Weights of a small GPT-style language model, trained from scratch on English Wikipedia.
Size: 16 layers, width 320, 8 heads of 32, MLP 1920 tanh GELU, vocabulary 8192, 27.7M parameters.
Architecture: LayerNorm before each block, learned positions, biases, tied embeddings, capped logits.
Each number is 500 + 50 x the weight over the matrix's rms, rounded and kept within 0 to 999. Layers, rows and columns count from 0. Numbers have three digits each.

# layer 3 MLP up, 1920x320, rms 0.1, rows 57-77, columns 160-319
529505466491516505566555420468462436506518506502476582447513576579556356444464482481531504466510453616452442520539430516456413435544454494440558513546518566487461466478534458454532429573523536535486482522516505508527502417497524558560488428499483484521474477562456472581529545523546535478541458383511544498520510489471495424428503478590557454493473529496524512448514499534565504553529465424503471522433469450502460442470549488487495487480494525480489352532511489488493449567425490
598470483484527462512503523416513554458489609500478465504561474462499495458487562554502468445471475499556557391522454479539532580516452454444443477452611484509465517485467550479474545530424541510512495531508484514521479541482572459464519471532509537477527472586510568559520527542467563446539466526493538475435538570499532493516546521377503511426508554543517367527432428510606542584518558528446512448541525530517452488465484458587527508461518425504500489482413525508480549520398519
500617432426467428447435426428514461591519484533570437582420508558474468500467513502600450473499565486481484436497524526504429467447521526555542476568519576497483507436513420537485476566422442491497485479486463509427538477575593450577435500552460486547405501460543463542493450469581525521429532463491576482526453478510471510508501482487500369465582548454438483470529396548492483510495490439454553381477527501593499540494523543499473495515516479488489400555531458479525506511532599
472508498421493409482400544415545531581517520466504484502494550542456505542488543436520541523479538568499544534415490492524474382554505571525501521426531471529443498556483490532467539552450368482438474444478483495470501569510561498546519572449543530497434552474450529496542534492508558524505499525545520467510451473534432456544517516545568512490458471535496427450494454413566518485495490485562459579561540522431536517520453515495453473511471479530567503428439499546543490484488557
481462440544525526493493558489534440492425479493455471461577415537477485585520476479539528558480499513496533503448541459525477560447569513435506508456508535523516506400510535551507565527455510514499513523519517554546420481486542469479516352471474474474487450446521529505488411453526498611469496466517557417514495525478423467463500583513524566514529459468459537436576596476532551526469477447568523463494428525393505472508532470517511607456502505536552415454473450477542511575589585
471533550446522552492616484441360471494480422434485484517506497481418487529459421494545510430455476594477528472581532527545467483536496530530500460528473456503460481420495440545521464519485496436450541448509566482454597578530571495502531444605537499492530396505504530458487524545516543544452526577573490546459412527462440523590489468471546628529494517511547476459505431542394505543496520463533539555534581476463454578417563429501531496527489512476517443533480488480497494526507438
463526531498546477491503538499475507375540458473506563628476512467512530529602428420551490519430495397442504443445398548507400399464570464432491490560550543496493502614494599591544512610465484477557495440568488586476430495514560463580416459467420513455488519454544517557493528572483482477411542555439511511537466534526456580463505537579538630538475563476552554514490382447456472445474483517548553486485531543556513473477535454438577467559546476494473540513554404446459574486470461
470454365438530507544486534510484539483516494540544557558495464490447454513506525474554471483524506598532536450436554494356593548471599534614498456499490440459468506467520479494502544536522591569467448571544514493492445504477470459483489403462468499425531501471547517542544467551506528504537515536511429491470455424504530545496547510459447497504514468559509535533500470472442561418543531480414575526545575515527530531491471540438492522504429549506462511514443552473499601415588518
488509504426506445521509484467459442479498439469493529572527440514491418420524496533547562483394480459459470537583485489578456444417492438510516567561496519520464569591442528413505440475488488513482412523565468395488453553409487441501451553502530452521522463531524570550442492515492436557402543489396464494489508495482515410496354511570485488447445488460488551435494409499520430501480448375441485465404622428534583513585481575493565518591448491497607509514573453562467523450553497
530536451514438479505525548535473526449575498517446454573447521463506573535448436493516445539413525457476478525460452572608477492562541519432417487567527425583574557488575503480450502485569561497458404572503528465498547510414480499503534498539494512512455523522528484435436498481598552555460427419460457428471566558470419536562556443534504508483501505544452540483499524521541519406513468452517452509517518439516584473562498517498555412533482485498518482588523515414535510508518451
508416481455489485506567565507529489517521504551623554498561513506505498453515541565498453543526435546462436489494388477525574474572600511639455520548477491416493480507525522487521623413502420525499479438460386539457508543516552532492438468506425479488543479487477465459455542562477472457560428492574521547484490534466536492533501506559486472590595473501454532417609540534515505434399472472532522542420464677583490492573461397414477473469486452462546527485510479605512432391578484
453557440397544460582486629466599516495441500468472475509543560554495398508451506486529497601431528466511509568489411575514526460487467441468504548426448510522469527503468563565520484534530432524534458475508585468475499550384362533524503501446503594452517522649517459576428541507446518492446484490511394530437544472478384572532610556473538372449555549612503518596485561539481514488518489476550452460526525629457472501520421437593481421538511453531562446406493555514447530466559543
500410560468480467553479478460547516453521449563509612478520551499466497526544461571502503562508507556440410474503421496446497463525608473438503520439402459531570498444533553458481446483416546370513607450440438498543581484547484480456442474428531481601489527538457503509424469485445563591432536448530467523531534507486452414576421493503462561472447494495549565478488502470472484406499510532468458427465423529508637499483486538474562451556531459441561513486594433490569503565481477
420513437573459477521517360563452483483562489463546599543442551469578395570564462466477541624546490431533518518563437459475549547597465428424495553500454519497542493593482505524434532531498412496510541547517556512455455498502474473476518515394493516417584541518541453537452462438398524468540507609572440441475502540530441521513471550437487558494446549539511621447439490429511617502494457432575467547506542517424564504464458546558534539476479591522532622522492491520526547528548440
576517531478458534552460447503412482466436555380602559499546504482571447516447573475570513594466514488506445513458513391541531414459520460442531534528492486488483601507445499505530469522459419530520544468454475511512507486535503484517475588489500430527431503587424536442448411549471450523506505503542519583492485458409482492514456416526558501520526494478558499565489518490441409471513457490361475435577510498477502538533519536543485463482546399505552480470488582523549493527517572
517502517536436514508463488428469509514507378465510532494474516580413534487420541513540505490542485519371444483542502501440529560491472530535546588509568460436538485391513558503527473500528465452531471460522490522527541532514438537495545527486527480523498486529469463542480538416481519570469489569535491527492422564513396477536484529556476505451505482467557465449523531477510479514464556412538456481512481487487570484517535523582504490472455490454577503514473462530466479569446444
417431500472477564446350520445491480519575514490541485577428513561447523507490527465463500365417521631424480478428532468511448613478447608484560539440539495438507530583446539508572591494534506592472466434533581468430487527561424563535472496478469498454558502562547476578488520448559526629453473528456513396487405598513436514551537510571609584462508605518545415516463562414525518614556526497469503594501486441462448513457385533470452479575505509564579507551451502522502533465580500
548467476460508401481492490431426483487524516487574560395520615633476463512456391544541582504541539555451490485519548512480463530393529460491541488518522592498437491553480462537443465496530559517446562538514561501501578422500533527454401561513571471525534375566459590510414348465581435490482357469548572513569459497420547606500473555443565466472477480512511597509460471465469577518511517516414533509465547476533471520497553448518494427584524547542398555399527523471497592544576513
489546579457564534527478519458462457559494479464467551521518520456471523503588466571490418603526424526432553599456484574444464602504573415415516429525542441531471451501551439553611466483516558500538468560439488453489616514508473394541481506484482561475554426477524492567487402550449606505508554480496482554484502515359565491496508551552492477492503464489424469558510424482493466492438445407582560522516475508438523521558575448526450415499544558612528503476449542452446463522564526
451519491449458592477571504555576561427575487530528540438418502503484592432520459381458506542436525527516604539521580497615552514449512511534585541608632500422518473483482586518431441500478584589368515506391464524494509458576463421551547470466509394545536490411529443481525432485516471568506445507477437528517477520486416522570473483512561491529463393576528427515564448567466496454555503483502458446545512535388437432461498497522499486504538579513554515606567489525430556469528550
523523560589434444513481512454533403445470492455510389545542497507484519530617490464433434464495477496450502473520553632471526502541518618490422478534549551417542582507445442492597485554441533493544443515380536466566458573495610431490440471526488496339520521566555509522477476417520430528442487551525509505511454537514530538468463460522443452481440512476585452446494532410449481522585539521509476536599545491554545424455572478427493531546466547550468503559530514559542480494468501
# layer 3 MLP down (transposed), 1920x320, rms 0.0949, rows 57-76, columns 160-319
550394432414576514485442542469539491482475556474475471529514461482455496457577457623447541534421508415547506410483430486468486516539449541506507598548464570522575498443534418422472443451657438505526554381597505479447594464491463475548557541461486431529485549592447506450488495530532502531469504445483434541536494519525512451599436523489495530509427431432416503481497545505475533484450455482429500415495500479512479497422466529504469566502558553409518470450474580478557539500504472
588627506426519481520495432539518521576480562489420409497448444534575498449531491438527469525544391483436527444485483524510490477368627510487465441497514494512468467478487509478522438510487560635437448548470484544474536409547471559535504436449502554488502494463517528463594602475547416478451490529532485496510614551565465556517521487448488529536458501523438522484530523521476445453438523555464509585467518534519508422456453525455489438567525613511479463495496496467458553488527486
481537387519481424484485503506532525537504504555541481573520475617471523478395502533490501394509422436552464494584540560514472540497412507510582407475496504476407499546475509469557440581371482500567509433550537523572485439566524428494517562558455433440567593497573471451474452500528473511467538440480485470573579505481570514434536525486594507484526461523518471477551445457568473490460419513504545549436417468473485490507562479474474470440573473430511423455600453501488512518511599
467573473490512511480430462416518522518561552459444527467539473515523560532538587478515487443536521444511576443560457529534459422491469466536498526533424541509492484450536471488472532564558409435473538471472541532511588468544516460468472501529474511540538542547554449474580434550512587505484436415498508489506546485507531631503450493440534560504491592548514482521493510542494517476464441493417481582512503519479514471459502553512481417418431479538512517494522511498475515464534621
458437500421491532471402471480545469437466566551444510455440498476485391588500594457536565527514455451503507464521529559459404468512420495484454468505475465549605543577469549445585407488568582414471451496493462441468493544494426535553384468444513475535483522496401481447562435503468536435496502520446462455460511395466581440504513513505470489518590446541494445486480474500511430463538499467530447521562536537462514525498557523526488502552391443473562467568506490455557514469549554
482576500466489537601462519512501510446500486535498549524504486510499493500457566488436512488543526543521465498448515493486548523537461510565508510512578508432613500510472534500589590436628487560566509450462401563405525475544550532568581524468492556582517572513538524488419449511466425510440484452420436420504540507519524508520520488557574431490491540456502512465502564537559433438512484501474481432504512484495534492567371563479583510520424532452573487555447555447455434474526469
435450459543489434415448559399535507501564517443460528540571363512523466628455450478469425536411540440509535425485459570506528508453604557490426528432435444487428502588505410498484556458451549532413516523575490589525507534527350509517432494468530480457461558473497511535530558433505469456477437491489459565567436464557608466373502563494493533468541495475565478488539497538583401562431508414466534501373547482485462558436484464522470520521506471427464452504455485552587439437600483
472464528463487428484548600515449540436489406474438537544464534501503460506497595476432591474450514510439558538483492466487429537477479555446595454492512467465443442548461497496452491573495435574495550534452495410493539474504419522540460502499401519507433487486452457434465554471549507592496405564483518517567503490476523444440480423551575536521604468457488551495563600499544576513529563435460570450490541532434531555533478456459486464526553433551455502596541481595520391487506442
440571509506574554502416550391539513409527610451440491464573541466454471495480568423524512554459447481505468544532468546435514484471555509523484492501516474412569461539521474549467531544496534501478479521451553573511459627487471437511431436517545527431418517422520434516573505563492552509505417533529448529447573477573492574535457527460495472552510526501619528466597531517556469438541485436509496522609457539488522489518466451510473519562568543475468530539483407378490407410437537
511470495460534538591459552580459521522540534476517526463520523563469450423545533516558459529510510538508503450552475590547497512521464440513492492517486469478590524458458425529556485542565497529502536433512469570570520552520424506464534602556487547537553509533499566474476528468434553493467492576487472537507511433528410494551483506465477516468479508487539438490452519440466445473450579526526455436448426439542446443492525500449430448476479428490468447482439526491403409424443517
542524488562603461430444530584524557491434501447470493375464543503489510510506556508483490564513475495504434478564447475475456504575476522412466479519471503437486555456536471554473394417577573506451531555512596504450462509566514509523485546445591548482430516457480486517399539457488455492587460463596511523479492515604488486616461497430492468473499525515413539472425491491557468539579507494460586501563551554473558476564590547471529449435540479572499554526531442475520504440481464
513527483476500572528546557443401562542537570421409469540491591469506469545508438473505468480571452380468442504534479497491593471460518435520463431554485454555448443462474510512511489538489501496502556469524469366484583503471484426559360570467466432582475559355449497449561515567543510541435523594537471539458526431354527434541452461552546590483545502469587529505583473525623544584476499481499462547498534522574506473429618479547455593554514510541478470520508455554473504436462436
547511475534430494498430463460520513522486563524405431473494486464500571533427529466525471515546452481572507537517574564466505576439512441434532495472522532442449486524517461517497487519489418552511439503428470557457407441398469477502564511526590564579529507532545551445577559454508570533474486495500527545521481465510456595455438469522465423482485442486512462483523542478547512531552453470509560593537565446469484503510540486522475490496501440569456435531446577551540473453503541
501424484518530474499544336508531444521587580491478490537444518502506591498610508600542476484416478456483505423527533490538610458524436606499529527454527554504561489477614460472466513505499421477491417524507449458508475581480534464537492530482462462475577462536599505497520481647510543470566625468536508516462530462465537588523556444442479508594436470582545494609473496470430455538484468450521468446504566497516457522464514556571489572510514464559490585516532516541446444492415515
599504554570491452509554616521400390417531456468516485576514435503534471530539591545481559492516494504465503446456562563465395478540553432547545570526550439476527446527480467386424470557463511395537427402506571542608509559443535503607558549506505422550492392494528497538497478509474483482554504529398479458512434507529534565419503534529565499524517489423446403523634572488401514439417422536531557436645543482453420415519506554483461504529477536457493518530474524476407546509463552
540508519532565551470482464521568512510489587541502518507567512499401544584499502512450486393483597463518537494487493610580486462444543457579447487442428553563519418468383496501512489527492518525459404533547524639484533605555502474497544540530430532413578520571392542536523453529459520470544398544581533566474457437566591471430436479476539486498422480495488427490471512551528454419521443535440466534536552623443548442518412535420503551575576415560452444589447448466500481539538577
460484574445473395459517563494445474537488464463504434580496502508491556370608510467523522381525610543588549351434577578477490424542575498515541459509493524480512524447555494489583484455436494453469405470536515575528429473576531389544425489541507413503522455549480420534514429514529485547460496534469565489481473518487574572537466494464442485510390566456504408565432536366418572547483494559513424465478507509536469531551462442581535451508472500511464557513393452563470529508473585
533515470513479480458526512511448485508490546527475411538512532460538556419476548574480512406447545583490531505534483510591437534511485551544432485514535476614488506457593456464481575516536523539461488517537503517477517584413439488502539501534586462550418508494487520356392475420491493513480406520535386479451548484453556444542600554452558549541577572557447552514566470480499385554458621462457484494562497496442464564435428435505468448543430546474469571544411606514530520548567562
431488505487502413516465505397453561516471552522473520546430576516452504556520417533589473365489504452473465568524443474458531496483486443517422403464510417472560490497537517498468577556533457407594550564484431419497484436463487483499476494490623489425549470458451428441564587516613454484520527457482636430434483553466387554470551528505505476579481458534603509507467523469550527611548552595516514555516519512619419540450560444537514613482438473506459481500512564494560556513448489
461358543477541496542441501527505564445562405552556465534455585533450449317575546507430485506442494548467559527540488508575465607493473458454521567541401500530405599497488462472351404439462491489450470442432539536472561596547517434497534445519461511491435409497487592491572535388464556500423423546556455660420565567463505599597380499489447463532442500471486490425429573532479531473509492484536577498465526522403405429407479504505548429595562573447575425448526458522413570510533420